config.toml
num_hidden_layers = 9
attn_scale = 0.125
init_std_down = 0.00631
Each number is 128 + 24 x the weight over its row's rms, rounded and kept within 0 to 255. Layers, rows and columns count from 0. The size above them is the row's rms in percent of the matrix's.

# layer 6 MLP down, 640x2560, rms 0.0689, rows 454-507, columns 1408-1535
size [ 99  96 101 100 100 100 103 100  99  98 102 101  97 100  99  98 101 100  97  98  99  99 100 102 101  99 101  96 101 101  99 100 106 100 100  99  98  99 102 100 103 103  99  99  98  99  99 101 118  97  98  99  97  99]
[[ 98 160  78  84 157 148 197 156 143 130 154 113 134 151 155 107 114 121 117  89 119 139 132 134 170 142 135 102 116 106 111 111 102 128 160 110 155 116 107 101 156 105 137 160 135 128 128 133 147 133 152  85 144 108 161 153 135 150  86 147  95 101 112 143 115  97 114 173 130 136 114 133 103 119 110 143  91  94 129 136 148 112 157 128 148 162 140  87 135  95  99 112 110 130 123 155 175  88 145 138 134 102 109 161  92 130 102 144 133 127  90 134 137 147 134 160 118  96 117 143 140 133 149 161 124 123 135 140]
 [169 165 112 136 125 126 107  71 134 111 130 121 150  93 111 157 122 116  86 108  99 149 100 122 107 104  73 166 118  79 171 112 104 134  83 141 111 111  86  93 135 113 128 159 150 140 161  96 112 123 116 126 120 111 104 107 120 141  87 141 113 141 131 157 140  79 121 161  21 142 126 102 117 107 122 142 120 127 121 117 184 142  86 149 111 103 106 115 104 100 132 110 124 195 125 110  84 112  74 135 102 121 134 161 119 135 139 104 138 136 111 165 149 104 107 132 139 164  55 183 142 104 148  92 146 151 126  58]
 [136 178 150 126 136  80 101  94 126 158 168 146 110 138 121 105 132 119 145 136 113 140 162 116 120 112 136 136 130 137 139 120 148 153 144 118  91 104 147 139 104 154 111 105 147 111  98 118 136 148 150 144 149  93 130 150 119  89 114  98 125 140 133 115 168 137  98 133 123 156 105 149 134 145 149 112 113 129 138 131 173 138 152 121 104 124 102 168 150 115 125 132 125  96 117 122 130 173 135  79 156 126 133 109 102  78 131 119 127 161 132 160 101 169 131 136 121 135 112 136  88 149  81  75 148 131 100 174]
 [126 140 120 126 157 114 131  91 143 128 111 131 126 119  79 147 129 172 139 119 117  83 145 112 140 116 174 133 114 116 101 115 108 145 119 118 122 197 149 168 135  73 127 119 111  86 120 123 125 127 137 134 151  85 158 139 159 131 120 174 171 126 160  83 134 104 128 137 106 124  91 107 165 160 139 127 100 124 111 124 131 108 145 105 120 162 124 134  87 135 120 100 137 127 134 125 152 144  94  98 114 117 111  95 126 106 130 115  78 141 171 120  86 110 150 168 101  92 164 105 113 125 110  81 146  96  89  95]
 [137 142 109 122 135 148 125 116  98 135 173 125 135 128 158 172 121 108 135 143  97 110  94 156 169 145 139 127 141 126 116 162 124 122 108 115 120 160 121 166 136 148 147 122 109 146  71 138 124 125 143 180 134 158 146 145 131 122 133 160 115 140 110 122 109 137  96 114 119 114  86  85 155 115 139 134 121 127 144 170 134 105  93 156 132 127  98 117 125 121 127  63 133 104 159 102 118 109 157  88 140 148 162 130 136 118 133 141 108 142 153 102 141 170 108 148 121 109  98 152 142 131  72 113 124 141 135 110]
 [107 142 118 120 159 120 147 166  93  89 113 140 170 136 130 163  95  96 117 153 139 142 136 100 156  86 135 120 153 170 110 134 145 114  93 175 115 129 122 116 164  53 142 140  77 129 170 151 112 171 120 176 172 125 127 105 131 114 128  93 125 125 137 107 191 109 121  92 118 112 120 121 170 134 127 156 102 148 173 155 119  85 159 106 157 101 139 102 105  92  94  97 117 163 123 146 152  86 155 130 131  85  90 166 105  97 152 161  83 112 150 128 121 156 134 126 157 115 103 118 114 178 129 124 142 150  96  63]
 [107 104 125 115 151 104 154 123 127 113  91 142 103 137 114 118 138 119 153 141 135 138 110 117 192 112 122  96 127 177 149 124 139 113 149 152 100 144 130 116  92 146 122 105 136 152 109 127 104 144  97 141 142 176 128 138 149 140 120 135 102 131 123 124 140 141 106 156 137 117 127 147 149 109 137 143 115 138  92 131 134 120 104  69 121 122 150 104 105  92  95 166 134 130 157 107 154 121 165 125 143 131 161 151 120 100 136 136 133 127  98 141 133 107 112 111 121 126 127 118 102 138 147 150 123 151 110 134]
 [140 128 142 120 111 134 138 117 126 110 153 119 145 126 134 113 135 132 122 115 116 134 115 108 166 156 120 146  91 143 147 143 121 139 115 150 135 135  99 140  93  87  90 114 144 102 103 145  78 142 128 140 102 130 101 106 129 153 118 101  72 131 139 109  97 106 132 155 167  84 116 137  90 155 163 144 129 144 125 142 174  98 110 148 131 132 108 151  68 148 191 142 107 137 134  77 118 136  97 105 101 169 131 152  96 115 128 154 146  82 161 145 127 175 128 125 167 139  80  94 135 127 120  97 142 126 131 108]
 [101  84 110 106 119 115 107 112 107 112 140 143 128 128 126 137 144 139 138 114 123 116 102  97 131 141 122 148  99 156 114 138 109 160  85 120 126 175  95 125 115 127  87 155 135 106 134 147 168 139 104 119 117 130 141 127 137 111 111 183 138 160 117  96 136 156 111 121 197 132 100 148 128 130 113 122 107 117 139 129 125 150 133 101 137 125 117 148 128  91 149 152 133  77 153 127 115 140 108 155 134 128 123 120 140 139 108 163 134  78 173 145 117 108 122 125 100 123 138 167 105 115 176 162  98 180 135 154]
 [151 141 147 119 153 131 180 140 104 156 100 112 153 143 115 153 109 143 110 119 136 104  98 130 137 171 138  90 101 136  96 189 117 140 152  88 144 157 131 138 155 116 139 129 116 173 122  82 127 133 104 115  90 106 152 153 143 116 148 117  78 117 149 180 125  69 133 130 156 107 171 141 101 152 135 139 132 142 100 121 120 139 128 151 143 141 132 170 148  99 133 141 167 140 115 109 155 126 135 123  96 117 128 144 148 121 148 131  84  92 130 120 145 170 138 100 121 186 114 108 109 189 123 140 117 131 144 133]
 [111 137  80 153 165 128 161 109 144 118 165 132 154 157 110 112 151 138 139 123  66  89 114 140 142 153  88 152 149 101  84 119  97 142 147 112 138 104  94  62 100 161 116 140 145 142 131 148 119  98  87  89  84 201 138 137 114 158 135 134 157 137 106 121 123 121 146 124 117 111  99 114 147 125 116 114  95 126 117 120 136 146 141 124 144 116 120 118 123 127 145 107 120 111 148  96 109 174 147 175 127 126 203 142 131 119 118 121 127 156  60 142 159 141  97 151 140 104 128  76 154 110 100 118 106 115 105  74]
 [125 132  80 104 150 126 121 146  98 122 137  90 140 140 138 125 144  89 106 125 129 161  99 150 124 141 138 113 136 156 165 111 120 169 107 119 115 123  94 130 129 133 140  67 117 143 110 102 152 135  83 136 129 117  91 126  89  94 128 111 137 169 162  99 150  97 179 106  71 133 169 109 156 103 115 159 129 144 136 127 148 114 147 125 165 152  97  92 125 148 116 153  98 141 104 109 134 122 113  98 102 122 150 112 113 112 113 170 130 127 101 117 125 109  97 158 105 139 159 182 162  81  99 164 128 134 118 138]
 [120 109 149 145  86 111 135 125  98 170 110 126 149 140 126 141 103 111 116  98 142 174 139 105 122 144 103 119 122 117 104 119 181 105 108 135 104 139 140 161 160 130 133 139 116 132 146 124  57 118 138 140 122 115  96  97  99 137 141 146 101 113 103 144 132 110 113 178 159 128  71 116 157 145 105 147 125  91 152 104 129 130 117 128 136 113 117 138 162 137 105 120 149 134 140 143 173 141  87 121 112 110 117 134 107 133 116 134 134 162 112 137 140 133 150 100 146 111 119 134 194 117 138 128 121 117 118  94]
 [113 144  98 131 163 133 136 122 101 114 156 133 146 100  97 105 106 116 169 146  82 141 103  92 121 115 151 165 116 139 126 115 126 105 124 140 153  97 135 139 127 137 115 107 125 146 123 101 104 108 101 139 125 131 136 138 151 146  91 124  82 159 170 120 132 114 121 116 160 108 140 140 143 117 169 124 112 117 155 108 135 141 118 163  98 127 119  76 140 143 142 124 146 122 146 138 121 124  92 109 137 166 162 168 155 108 140 148  94 168 130 127 125 145 150 125  99  97 123 150  89 138 157 114 101 123  72  75]
 [180  91 130 166 147 137 115 166 145 130 125  97  85 142 185 146 169 142 129 114 121 136 151  81 135 147 125 112 189 127 126 105 112 109 174 126 133 135  92 155 137 155 104 120 151 137 132 101 128 102 180 130  82 137 126 131 142 117  81  85 113 113 109 152 126  87 154  86  74 169 104 114 127 125  93 165 176 100 117 112 186 115  78 147 140 152 110 156  76 134 141 144 125 129 151 140 125 116  98  91 152 141 126 134 120 100 147 110  86 112 180 143 107 121 112 138 159 150 148 110 110  94 143 132 126 145 113 136]
 [137 163 127 155  91 136 105 128 139 147 142 176  92 106 142 140 170 126  97 132 117 157 108 154 136 102 117 119 115  90 114 110  83  92  96 100 132 122 141 159 142 127 165  93 152 150 155 130 120 128 157 123 134 109 107  98 123 137  92 119  91  99 116  69 131 132  93 197 108 113 130 134 122 155  86 161  93 117  86 122 103  92 151 121 101 150  78 154 160 107  76 121 108 148 162 136 160 100 116 110  90 170 125  92 135 147 113 129 138 162 137 114 142  91 119 119 141  76  66  83 154 172  74 138 127 124  93 113]
 [146 113 102 118 110 127 138  98 138 123 137 107 151 117 111 144 130 113  96 114 143 110 140 105 115 118 132 149 135 156 110 116 155 162 103 148 119 127 142  78 107 112 146 118 166 148  84 127 104 131 145 128 148 153 133  87 124 107  93 111  78 124 108 139 147 130 179 115 157  70  83 104 128 162 131 112 104 156  98 106 158  69 113 154 157 117  82 151 119 136 146  69 165 119 137 121 126 119 178 129 173 162 138 121 154 135 136 146  97 139  82 147  95 142 164 133  79 131 145 143 190 133  60 133 157 137 119 142]
 [109 148 137 140 120 147 124 146 155 120 137 106 144 188 126  92 196 127 128 167 151 110  88  85 135 117 149 124 111 114 141 116 153 168 143  87 144 140 110 125 147  97 147 154  73  86 131 130 138 100 128 125 118 166 115 143 147  98 115 139 116 148  85 153  81 150 134 150 123 147 127 133  93 120 131 134 132 133 118 140 155 109 132 151 137 151 157 131 144 136 164  98 157  88  81 120 156 127 146 150 182 105 139 121 136 149 125 121 124 130 145 116  83 110 138 155 134 121 120 147 140 147 148  92 116 102 168 112]
 [142 106 114 132 136 116 138 114 157 138 111 100 126  95 118 152  82 127 144 115 133 135 154 114  98  95 138 129  95  84 127 150 123 123 117  97 182 102 147 143 116 114  80 134 168 165 135 154 108 108 136 111 113 110 162 131 124 134 100 124 117 118 127 124 119  87 124 138 151 114 119 118  97 126 146 129 146 128 132 115 127  78 125 104 125 147 137 113 174 160 150 124 157 132 125 136 104 148 100 125 125 115 150 121 118 117  96 166 128 131 155 118 114 161 118 151  80 112 107 141 119 149 134 132 200 114 145  95]
 [105 150 164 103 124 132 132 152 167 135 161 138 153 159 132 112 128 112  91 140 117 111  98 136  82 104 136 120  97 120 145 142 121 140 110 119 134 133 151 167 136  89 151 137 108 143 108 121 140 143 115 177 139 107 145 100 131 115 141 102 117 149 130 144 136  90 127 168 130  82 132 136  86 126 107 136 116 129 146 133 122 141 126 114 144 172 161 158 124 165 133 133 124  93 100  87 144  86 152 165 114  72 154 132 146 130 157 154  91 125 107 109 116 116 136 125  89  91 148 129 140 148 161 132 114 100 153 174]
 [136 121 142 120 122 113 131 162 137 128 123 137 129 118 142 157 145 155 147 110  87 116 140  85  90 148 110 171 126 104 118 137 129 123 126 159 130 132 110  81 134 116 153 168 148 126 114 162 108  83 119 132 124 107  96 154 122  81 104 128 136 106 107  73 106 157 137  99 142 145 150 144 159  96 150 146 142 178 109 107 110 120 132 115  99 146 179 131 111 123 102 123 110  90 139 112 136 103 138 141 109 130 117 102 156 126 129 117 153 126  93 151 122 126 115  92 107 137 162 105 175 152 119 166 123 140 140 140]
 [ 93 146 128 102 122 160  82 160  71 149 132 139 161 162 138 110  92 139 118 110  71 110 152 138 110 132  86 112 139 102 112 113 108 134 105 142 123 106  93 137 127 140  90 130 164 129 134  78 122 148 135 156 135 101  93 129 145 155 215 141 114 158 151 151 181 130 144 137 131 146 112 122 143 145 107 119 145 128 140 144 153 143 131 155  96 131 112 122 125 144  89 159 167 152 102 101 110 164  98 139 142  86 107  97 157  50 106  90 144 147 116 126 126 107 168 173 168 121 129 121 139 192 118 131 116 124 100 100]
 [136 125 125 147 159 134 135 124 121 136 184 131  82 161 121 121 129 139  99 151 127 157 119 160 132 131  96 113 163 151 141 137  81 104  89 134 134 143 152 137 126 164 118 124 116 140 118  97 146 132 122 103 124 105 101 125 157 129 114 138 149 118 117  94 136 116 142 116 139 145 126 116 169 174 122 158 115 107 103 123  94 140 122 102 127  94 121 110  97 123 179 138 170 116 121  95 123 120 106 117 142 125 134 121 128 132 133 131 125  87 168 172 151 112 155 118 115 145 135 114 116 130 198 135 182 139 124 212]
 [ 88  96 100 145 148 145 120 155  93 159 118 159 107  78 101 142 123 108 106 119 138 151 103 114 112 147 136 112  95 125 124 140 104 126 161 154 118 173 159 104 137  81 131 123 126 103 117 105 119  83 148 143 134 134 147 128 152 120 129  77 131 102 117 155 141 128 140 120 146  69 140 157 147 118 128 141  97 128 107 111 142 156 150  90 156 123 134 167 109 123 125 104 125 112 125 152 115 122 136 100 145 144 136 153 147 116  84 126  83 172 149 154 108 160 137 136 144 102 164 137 123 122 162 145 149 115 148 105]
 [183  89 108 119 120 147  99 120 105 116 148 112 171 153 122 134 128  98 169 128 132 131 102 137  78 141 124 119 189 158 130 114  93 121 102 124 136 119 144 184 122 123  96 113 132 160 117 124 107 141 163 127 144 139 134  89 117 120 134 134 110 105 153 153 142 115 103 126 131 132 118  86 164 109 125 109 110 113 143 129  97 139 131 115 137 123  57  87 177 117 153 147 129 149 125 106  96 167 143 144 113 123 136 179  92 136 125 124 107  93 163 117 134 144 148  91 102 151 187 128 107 133 155 133 132 185 129 132]
 [162 107 107 159 110 139 134 129 122 125 111 144 121 170  66 156 117 139  97 156 160 103 136 129  84 138 131 123 123 125 126 106 135 140 152  82 112 140 123  98 116 136  95 144 133 129 133 141  82  95 148 129 102 122 148 108 148 140  90 133 114 148 101 109  79 116  87 119 138 123 152 112  88 162 149 112  83 111  96 128 130 160 140  93 137 110 148 127 161 117 153 127 113 124 156  92  88 140 137 126 132  96 155 119 108 104  92 134 143 118 114  84 140 151 116 107 127 142 103 129 104 147 130 133 107  95 137  98]
 [123 143 126 134 132 157 121 127 135 152  96 126 158 117 110 115 117 122 142 130 111 131 117 173 132 145 123 165 106 103 122 176 113  97 101 148 154 108 117  91 133 135  87 101 107  89 139 120 144 140 116  95 146 110 150 117 103 131 161 123 145 117 175 131 106 126 103 141 133 132 161 168 157 141 114 123 140 137 115 108 161 146 111 137 135 137  91 133 137 162 131  97 148 117 146 145 121 140 134 126 121 141 107 162 133 103 144 101 126 155 116 118 110 124 138 110 150  97 168 101 116 124 127 137  85 157  96 176]
 [214 149 132 130 112  77 164 102 111 134  98  91 169  88 133 119 114 111 107 112 141 144 148 130  96 116 128 126 114  94 133  99 133 124 122 142 147 125  85 137 126 120 111 135 109 137 140 133 159 113 113 158 136 154 100  94 173  98 115 156 131 154 166 142 116 134 142 136  88 155 141 163 118 158 133 109 120 130  98 124  85 134 127 131 146 152  66 162 145 119 149 138 187  69 142 150 161 130  99 130 116 146 168 131 143 110 118 126 153 133 111 101  96 110 118 103 148 134 168 144 104 134 135 143 119 115 117  97]
 [150 111 137 146 175 127 143  91 137  90 147 124 153 175 106 140 132 131 107 167 123 146 114 161  96 141 106 112 122 122 116 127 118  87 102 129  92 158 118 100 157 136 147 145 125 165 138 124  82 122 110 136 120 148 151 117 118 126 132 182 107 111 118  97 190 139 113 119 108  98 150 145 124 136 131 160 138 157 145 117 166 133 130 129 113 126  97 149  93 105 157 103 162 139 109  82 129 135 137 112 133 128 143 140 119 127 103 163 146 106 160 129 107 139 177 111  83 159 147 125 117 124 111 112 133 110 101 133]
 [133 168 121  90 162 120 128 115 119 132 124 119 144 125 137 156 100 167 115 136 122  84 151  70 166 101 143 121 141 135 114 131 115 133 125 155 129 167 136 198 152 103 102 102 154 123 161  95 138 101 102 163 104 123 126 105 114 130 106 164 159 142 102 121  98 117 133 152  96 123 143 102 125 133 142 145 117 126 132 139 150 127 145 151 144 139 124 112  98 113 125 198 141 143  95 106 129 161 110  89  73 139 123 114 124 109 139 125 123 101 135 114 123 108 149 139 153 145 139 147  91 114 149 129 151 137 144 141]
 [130 128 126  75 115 170 131  97 155 131 133 117 127 157 144 130 109 142 156 135 115 144  92  74 142 151 133  80 148 110 115 113  65 113 169 167 129 128 144 171 125 101 134 120 102  94 159 145 151 146 146 123 130 100 139 106 177 137 109 149 110 133 129  90 152 117 107 171 145  96 120  98 148 138 133 147 103 145 116 111 115 151 142 157  96 123 122 166 127 144 124 115 121 108  96 106 167 104 142 125 134 163 137 139  81 136 115 139 169 138 128 133 107 124 116 150 118 124  81 140 118 142  97 115  95 136  90 177]
 [170  77 106 102  96 103 107 130 149 151 113  92 129 147 152 145 168  73 140 111 154 176 149 162 140  92 139 157 137 120  91 107 161  72 155 137 115 156 149 164 102 178 130 153 114 123 139 167  91  89 102 114 139 127 117 124 158 151 141 121 111 124 115 133 115 119 136 122 129 109 104 138 128 142 133 129 138 109 104 153 121 123 146 149 147 124 161 163 113 126 147  96 121 122 107 121 102 144  88 163 110 131 134 151 107 114 169 154  85 124 193 114 139 108 159 117 129 159 142 127 167 154 115  91 153 137  97 105]
 [122 142 173 171 117 141 145 106 174 148 112 102 131 139  82 130 118 109 136 150 169  99 120  79 109 154 147 154 112 132 128 113 120 143 117 149 126 123 146  98 127 110  97 153 126 116  93 110  99 108 124 127 141 131 179 135 122 130 127 101 132 137 138 113 124 136  85 137 156 112 112 116 150  84 135 106 118 177 133 136 170 135 130 119 121 124 114 141 112 181  97 148 153 177 102 125 120 148 127 122 152 155 105 123 111 125 148  81 144  97 119 174 161 140 154 132 128 160 123 105 143 106 139 127 132 120  82 131]
 [147  88 140 149 104 105 119 151 155 131 108 149 124 147 122 130 114 117 135 167 120 117 141 165 111  73 110 116 139 162 120 101 127 127 174  87 147 121 143 151 129 149 132 115 137 127 147 140  95 156  79 109 135 139 117 149 131 150  98  75 149 133 180  97 118 140 118 144 117 105  67  82 133 145 109 168 138 130 160 109 136  73 127 127 170 127 132 152 112  90 147  91  77 129 131 146  83 147 118 140 140 119 115 121 165 116  99  88 105 126 148 109 145 153 152 115 116 175 167 161 134 156 152 160 130 136 143 108]
 [135 123 103 130 166 139 125  58 103 142  98 123 167 156 133 128 153 122 158 120 145  94 158 115 167 119 104 148 103 125 114 114 155 131  98 120 100 148 137 114 161 155 175 106 149 114 122 112 133 132 110 125 105  97 165 122 135  66 125 121 105 136 118 124 148 160 108 124 123  98 150 130 137 178 138 125 140 171 134 127 145 120 104 127 109 129 115  87 128 148  98 133 150 128 106 162 128 124 132 108 104  84 105 108 145  99 103 117 133 118 171 114 128 168 122 233 156 155 147 106 121 139 182 126 124 126 131  96]
 [ 99 140 156 166  57 142 155 171 154 178 174 113 130 130 164 127 120 120 109 138 139 112 132 130 143 143 165 179 152 138 118 110 116 177 128 107 139 110 128 147 126 137 129 152  79 146 108 103 144 106  66  96 142 122 148 130 120 128 112 119 128 138  97 130 133 156 119 141 141 131 128  87 100 154 140 123  99 175 158 114 158 138 143 143  72 152 128 165 145 145 183 104 149  92 164 177  72 138 157 136 119 108 119 139 125 130 114 134 133 149 145 107 155 164 141 110 172 148 120  95 168 144  66 135 126 102 145 140]
 [145 123 142 130 177 112 112 151 101 144 105 132 114  93 124 122 113 136 139 142 125 114 144 139 114 105 143 120 154 144 119 122 106 106 113  80 111 152 133 102 150 108 114  86 122 110 115 141 111 134 145 139 106 101 133 123 150  90 137 164 128 138 114 154 169 133 148 180  66 123 110 123 149 131 125 158 146 106  89 144 124 140 176  96 163 124 182 133 166 165 110 160 156 150 106  94 129 149 129 151 118 122 132 107 105 173 152 120 145 157  90 134 139 154 127 117 134 156 109 114 123 126 110 143 123 118 111 145]
 [151 126 176 110 131 134 126 132 149 121 115 140 132 148 150 131 135 105 127 154 193 144 112 119 148  87 140 184 128 133 169 138 143 123 164 117 155 137 156 127 137  80 135 134 107 107 130 138 154 130 127  99 112 133 113 111 117 130 120 149 139 149 131 111 106 149 137 107 133 169 117 136 119 175 131 151 146 137 141 142 114 125 177 119 120 160 124 135 115 144 110 112  96 124 117 145 116 139 134 167 111 100 129 110 146 100 123 122 153 112 144  92 108 131  80 157 149  88 105 139 133 112 102 165 113 136 145 115]
 [158  95 122 109 139 166 144 176 122 153 132 122 147 102 146 105 150 150 127 141 124 136 103 150  98  92 163 126 179 101 133 108 123 114  97 125 123  94 147 133 154 126 100 169 115 159 147 138 129 164 127 123 125 174 135 147 112 125 115 103  92 139 116 106  85 124 107 134 111 130  88 141 122 106 120 149 132 132 137 163 105 163  85 120 134 156 120 133 117 141 147 110  87 124  87 120 133 123 142  94 163 134  95 114 119  90  77 172 130 109 117 125 119 172  90 149  89 151 207 147 101 164 118 134  65 119 144 119]
 [110 127 144 149 100 136 106 111 120 102 160  79 121 191 164 113 125 125 136  90 126 108 126 104 141 151 106 121 113 133 138 121 142 102 120 140 146 142 119 123 122 156 110 111 116 151 115 128 106 122  98  98 136 133 152 119 143 148 122 159 142 108 131 110 151 114 103 144 122 115 105  96 161 156 101 161 121 138 118 154 178 154 129 121 139  99  99 108 102 115 158  74 133 121 151 102 133 110 121 118 159  84 146 138 134 138 139 118 110 151 105  91 141 171  88 118 105 137 101 107 163 126 123 132 126 144 129 126]
 [163 118 102 106 157 115  74  90 153  74 135 140 113 119 142 140 130 104 139 142 142 170 113 155 103 127 139 115 137  85 134 169 108 147 135 157  95 104 145 101 133 109 116  93 121 124 158 116 123 135 159 137 102 124 117 112 140 109 117 103 119 111 135 136 160 118 160 168 104 143 103 139 130  76 133 147 113 146 114 100 102 137 120 146 157  97 128 105 132 149 130 122 153 152 112  99 162 129 102 147 141  84 151 146 113 128 109 172 112 131 142 112 139 140 110 126  92 153 108 131 135 116 112 185  87 157 151 114]
 [ 75 143 147 138  85  84 125 137 111 115 150 134 150 151 138 135 133 146 100 152 142 117 147 124 101 135 124 164 136 142  88 119 144 102 106  96 140 143 149 190 167 137 154 100 136 171 137 101 117 120 122 117 115 159 130 120 140 124 103 112  91 160 108 114 131 142 167 144 118 150 112 147 131 127 139 142 196 117 129 139 112 115 119 135  95 127 132 130 138 105 172 128 138 146 150 130 138 121  91  98 139 121 135 107 156 141 139 141 160 130 187 117 128 128 160 107 136  85 127 151 107 131 173 103 124 162  75 173]
 [126 123 125 125 150 130 133 159 110 103 129 110 116 123 128  86  82  85 123 173 100 156 146 112 170 102 144 138  89 188 111 126 113 137 120 148 155 124  90  89 135 129 137 142 137 163 133 104 113 154 129  84 121 119 170 130 147 145 112 118 109 128 155 141  91 123 119 141 128  96 126 123 122 121 125 130 138 101 112 129  96 143 123 124 128 176 115 119 134 140 120 165 172 157 165 142 125 143 154 119  87  93  86 136 100 122 124 134 129 153 134 147 119 126 113 128 141 119 106 116  74 116 143 173 112 128 130 119]
 [140 138 172  98 124 137 115 123 101 154 104  99 112 107 162 154 146 121 146 128 143 102 130 160 141 112 130 130 131 139 129 138  68 173 149 144 106 174 150 137 120 128 128 148 128 164 130 128 134 122 104 129 126 104 103 113 117 127 110  76 159 146 154 113 128 115 150 120 110 116 139  82  95 150 127 139 138 120 162  86 123 130  91 113 141 134  79 143 146 115 133 104 151 141 151 110 139 112 107 159 120 129 177 126 145  81 134 142 176 122 144 117 176 130 148 131 110  89 115 109 130  78 167 149 110 140  92 142]
 [142  88 133 159 104 136 163 126 171 119 148 134 113 137 143 121 126 124 106 110 138 138 177  79 153 104 122 146 107 145 133 100 110 124 140 134 120 112 129  95 112 154 150  99 189 115 159 106 130 141 147 152 142 122  98 118 118  89  77 144  82 130 105 111 133 155 102 117 128 159 146 121 133 146 110 133 150 125 138  86 144 117 102 163 147 105 137 106 162 104 130 161 101  96  78 128 170 124  67 141 168 144  89 138 102 139 137 130 114 140 106 208 120 116 142 150 116 162 110 123 117 130 147 116 123 126 110 144]
 [101 166 141 123 125 155  90 100 121 156 115 135 105 110 126 116 166 108 113 124 117 111 136 115 174 112 151 144 115 120 174 165 119 125 125 110 108 186 116 165 144 122 144 106 131 139 191 113 130 121 142 139 153 167 137 159 138 136 147 141 120 116 118 116 157 149 139 112 110 159 108 123 105 106  89 127 136 124 158 155 127 118 122 143 121 113 115 154 128 115 139  98 145 125  87 118  88 104 148 106 117 120 157  97 148 113 143 147 100 125 114 152  87 133 143 156 157 158 127 154 147 160 101  84 141 124 129 155]
 [ 86 126 129 136 159 104 102 187 118 175 138 140 131 161  92  98 134 142 132 112 135 116  98 151  98 152 125 147 151 143  96  77 117 113 131 121 157 125 115  99 126 137 132 155  97 126 121 126 134 167 158 119 112 141  90 129 136 153 113 157 106 116 150 180 116 167 147 144  75 132 114 112 104 106 128 106 112 100 146 150  94 145 145 146 181 141  90 132  83 106 127 123 136 140 136  77 141 116 114  94 134 105  89 115 120 144 152 117 138 173 127 120 173 131 136 161 121  84 140 136 158 100 114 101 114 155 137 103]
 [107  87 171 118 121 119 122 119 123 147 116 116  91 103 161 114 126 114 132 132 115 136 122 137 132 142  71 133 123 158 103 120 149 107 146 132 136 121 163 150 150 139 108 129 100 124 129 110  97 130 130 152 122 117 141 156 123 130 111 161 126  74 121 114 125 110  73 142 105 129  90 129 119 130  86 121 124 146 119 150 133 155  96 120 116 133 156  84 126 128 139 104 148 109 119  83 113 141  88 138  79 147 142 101 102 132 144  93 127 122 118 134 142 130 117 145 109 132 138 145 104 104 126 107 123 124 123 127]
 [ 86 158 104 150 115 143 122 113 107 107 137 163 107 130 112 133 120 101 149 122 123 125 102 129  98 108 124 110  98 130 142  97 116 128 132  81 105 121 108 115  66 134 103 153 137 112 172  83 121 161  86 141 171 145 101 114  94 162 151 155 140 141 105 171 134 133  99  76  85 144 114 108 163 112 141 180 135 156 106 122 126 113 113  99 144 152 120 123 144 123 150 134 177  78 157 126 165 137 136 143 141 152 104 131 110 126 137 211 130 137 139 104 151 142 130  74 125 108 111 156 160 127 162 107 157  98 128 112]
 [129 170 150 105 118 113  90 136 147 101 125 138 135 152 129  86 130  77 150 113  92 119  97 111 120 105 148 140 151 128 160  68 124 112 136 138 139 132 121 166  95 127 117 138 117  92 123 157 131 112 151 122 119 165 149 137 120 160 119 175 110 130 142 127 119 131 127 181 132 150 140 113 136  88 100 172 149 123 149 103 128 140 146 128 104 155 147 115 161 173 161 122 148 145 124 127 171 138 103 116 110 100  97 116 151 125 145 123 120 136 156 121 131 136  96 122 112 211 151 102 159 134 164 154 135 106 113 125]
 [125 140  64 103 144 118 104 129 139 122  94 126 143 110 155 118 112 111  93 102 101 125  75 114 118 142 126 151 125 140 126 111 112 137 152 220 126 143 135 103 129 116 105 106 156 198 118 133 120 140 111 133 130 129 180 137  87 168 115 167 155 146 128 137 123 133 128 184 138 134  90 113 117  85 112 123  97 120 109 126 159 165 159 101 150 100 135 124 115 138 111 163 135  95  97  88 112 125 140 107 155 116 164 155 142 141 102 137 145 122 112 173 139  93 133 148 108 117 115 146 150  86 115  79  72 122 130 119]
 [160 112 151 153 149  90 149  78 166 164 148 134 125 118 121 103 141 215 127 104 128  85 136 132 143 145 163 112 147 115  97 129 153 116 116 107 154 104  68 104  99 139 125 140  87 164 151  98  89 149 131 168 139 124 122 146 149 156 157 138 112 157 138 154 114 128 131 136 122 141 105 125 112 134 153 119 146 163 131 154  93 153 132 138 136 183 114 134 132 148 118 121 143 100 126 105 130  81 107 121 105 134 104 152 145 105 134  90  83 105 143 139 104 127 122 137 126 148 102  90 127 161 146 140  81  99 165 118]
 [175 167 106 125 143 109 111 160 146 172 115 130 117 144 132 165 140 129 143 167 122  74 128  92 120 139 109 135 142 107 126 146 117 159 115 162 101 126 154 111 108 140 117 137 115 128 174 150 131 113 131  97 118 151 113 112 160 105 104 102 156 139 160 142 105  89 137  83  80 131 157 130 112 138 132  71 126 129 141 147 168  73 132 131 143 130 112 110 157 158 140 142 109  90  68 129 132 138 115 154 131 165 160 107 113 145 120 163 102 132 146 115 134 181 111 124 156 125  86 112 133 107 127 107 160 185 126 128]
 [ 84 144 145  76 110 184 139 134 121  89 112  96 174 108 168 160 130 103 127 115 129 125 101 143 150 138 132 134 136 179 156 109 122 160 144 107 109 150 142  91 143 114 138 171 137 126 180 114 141 140 135 125 136 177 143 150 154 138 117 137 109 120 121 130 114  99 137 110 135 124 128 107 126 136 116 116 136 145 155 123 119 134 123 134  93 106 126 146  88 165 102 155  84 136 141 116 117 152 118 103 193 140 151 122 133 115 143 104 135 138 166 129 144 135 156 117 157 132 154 119 111 149  91 182 103  93 103 129]]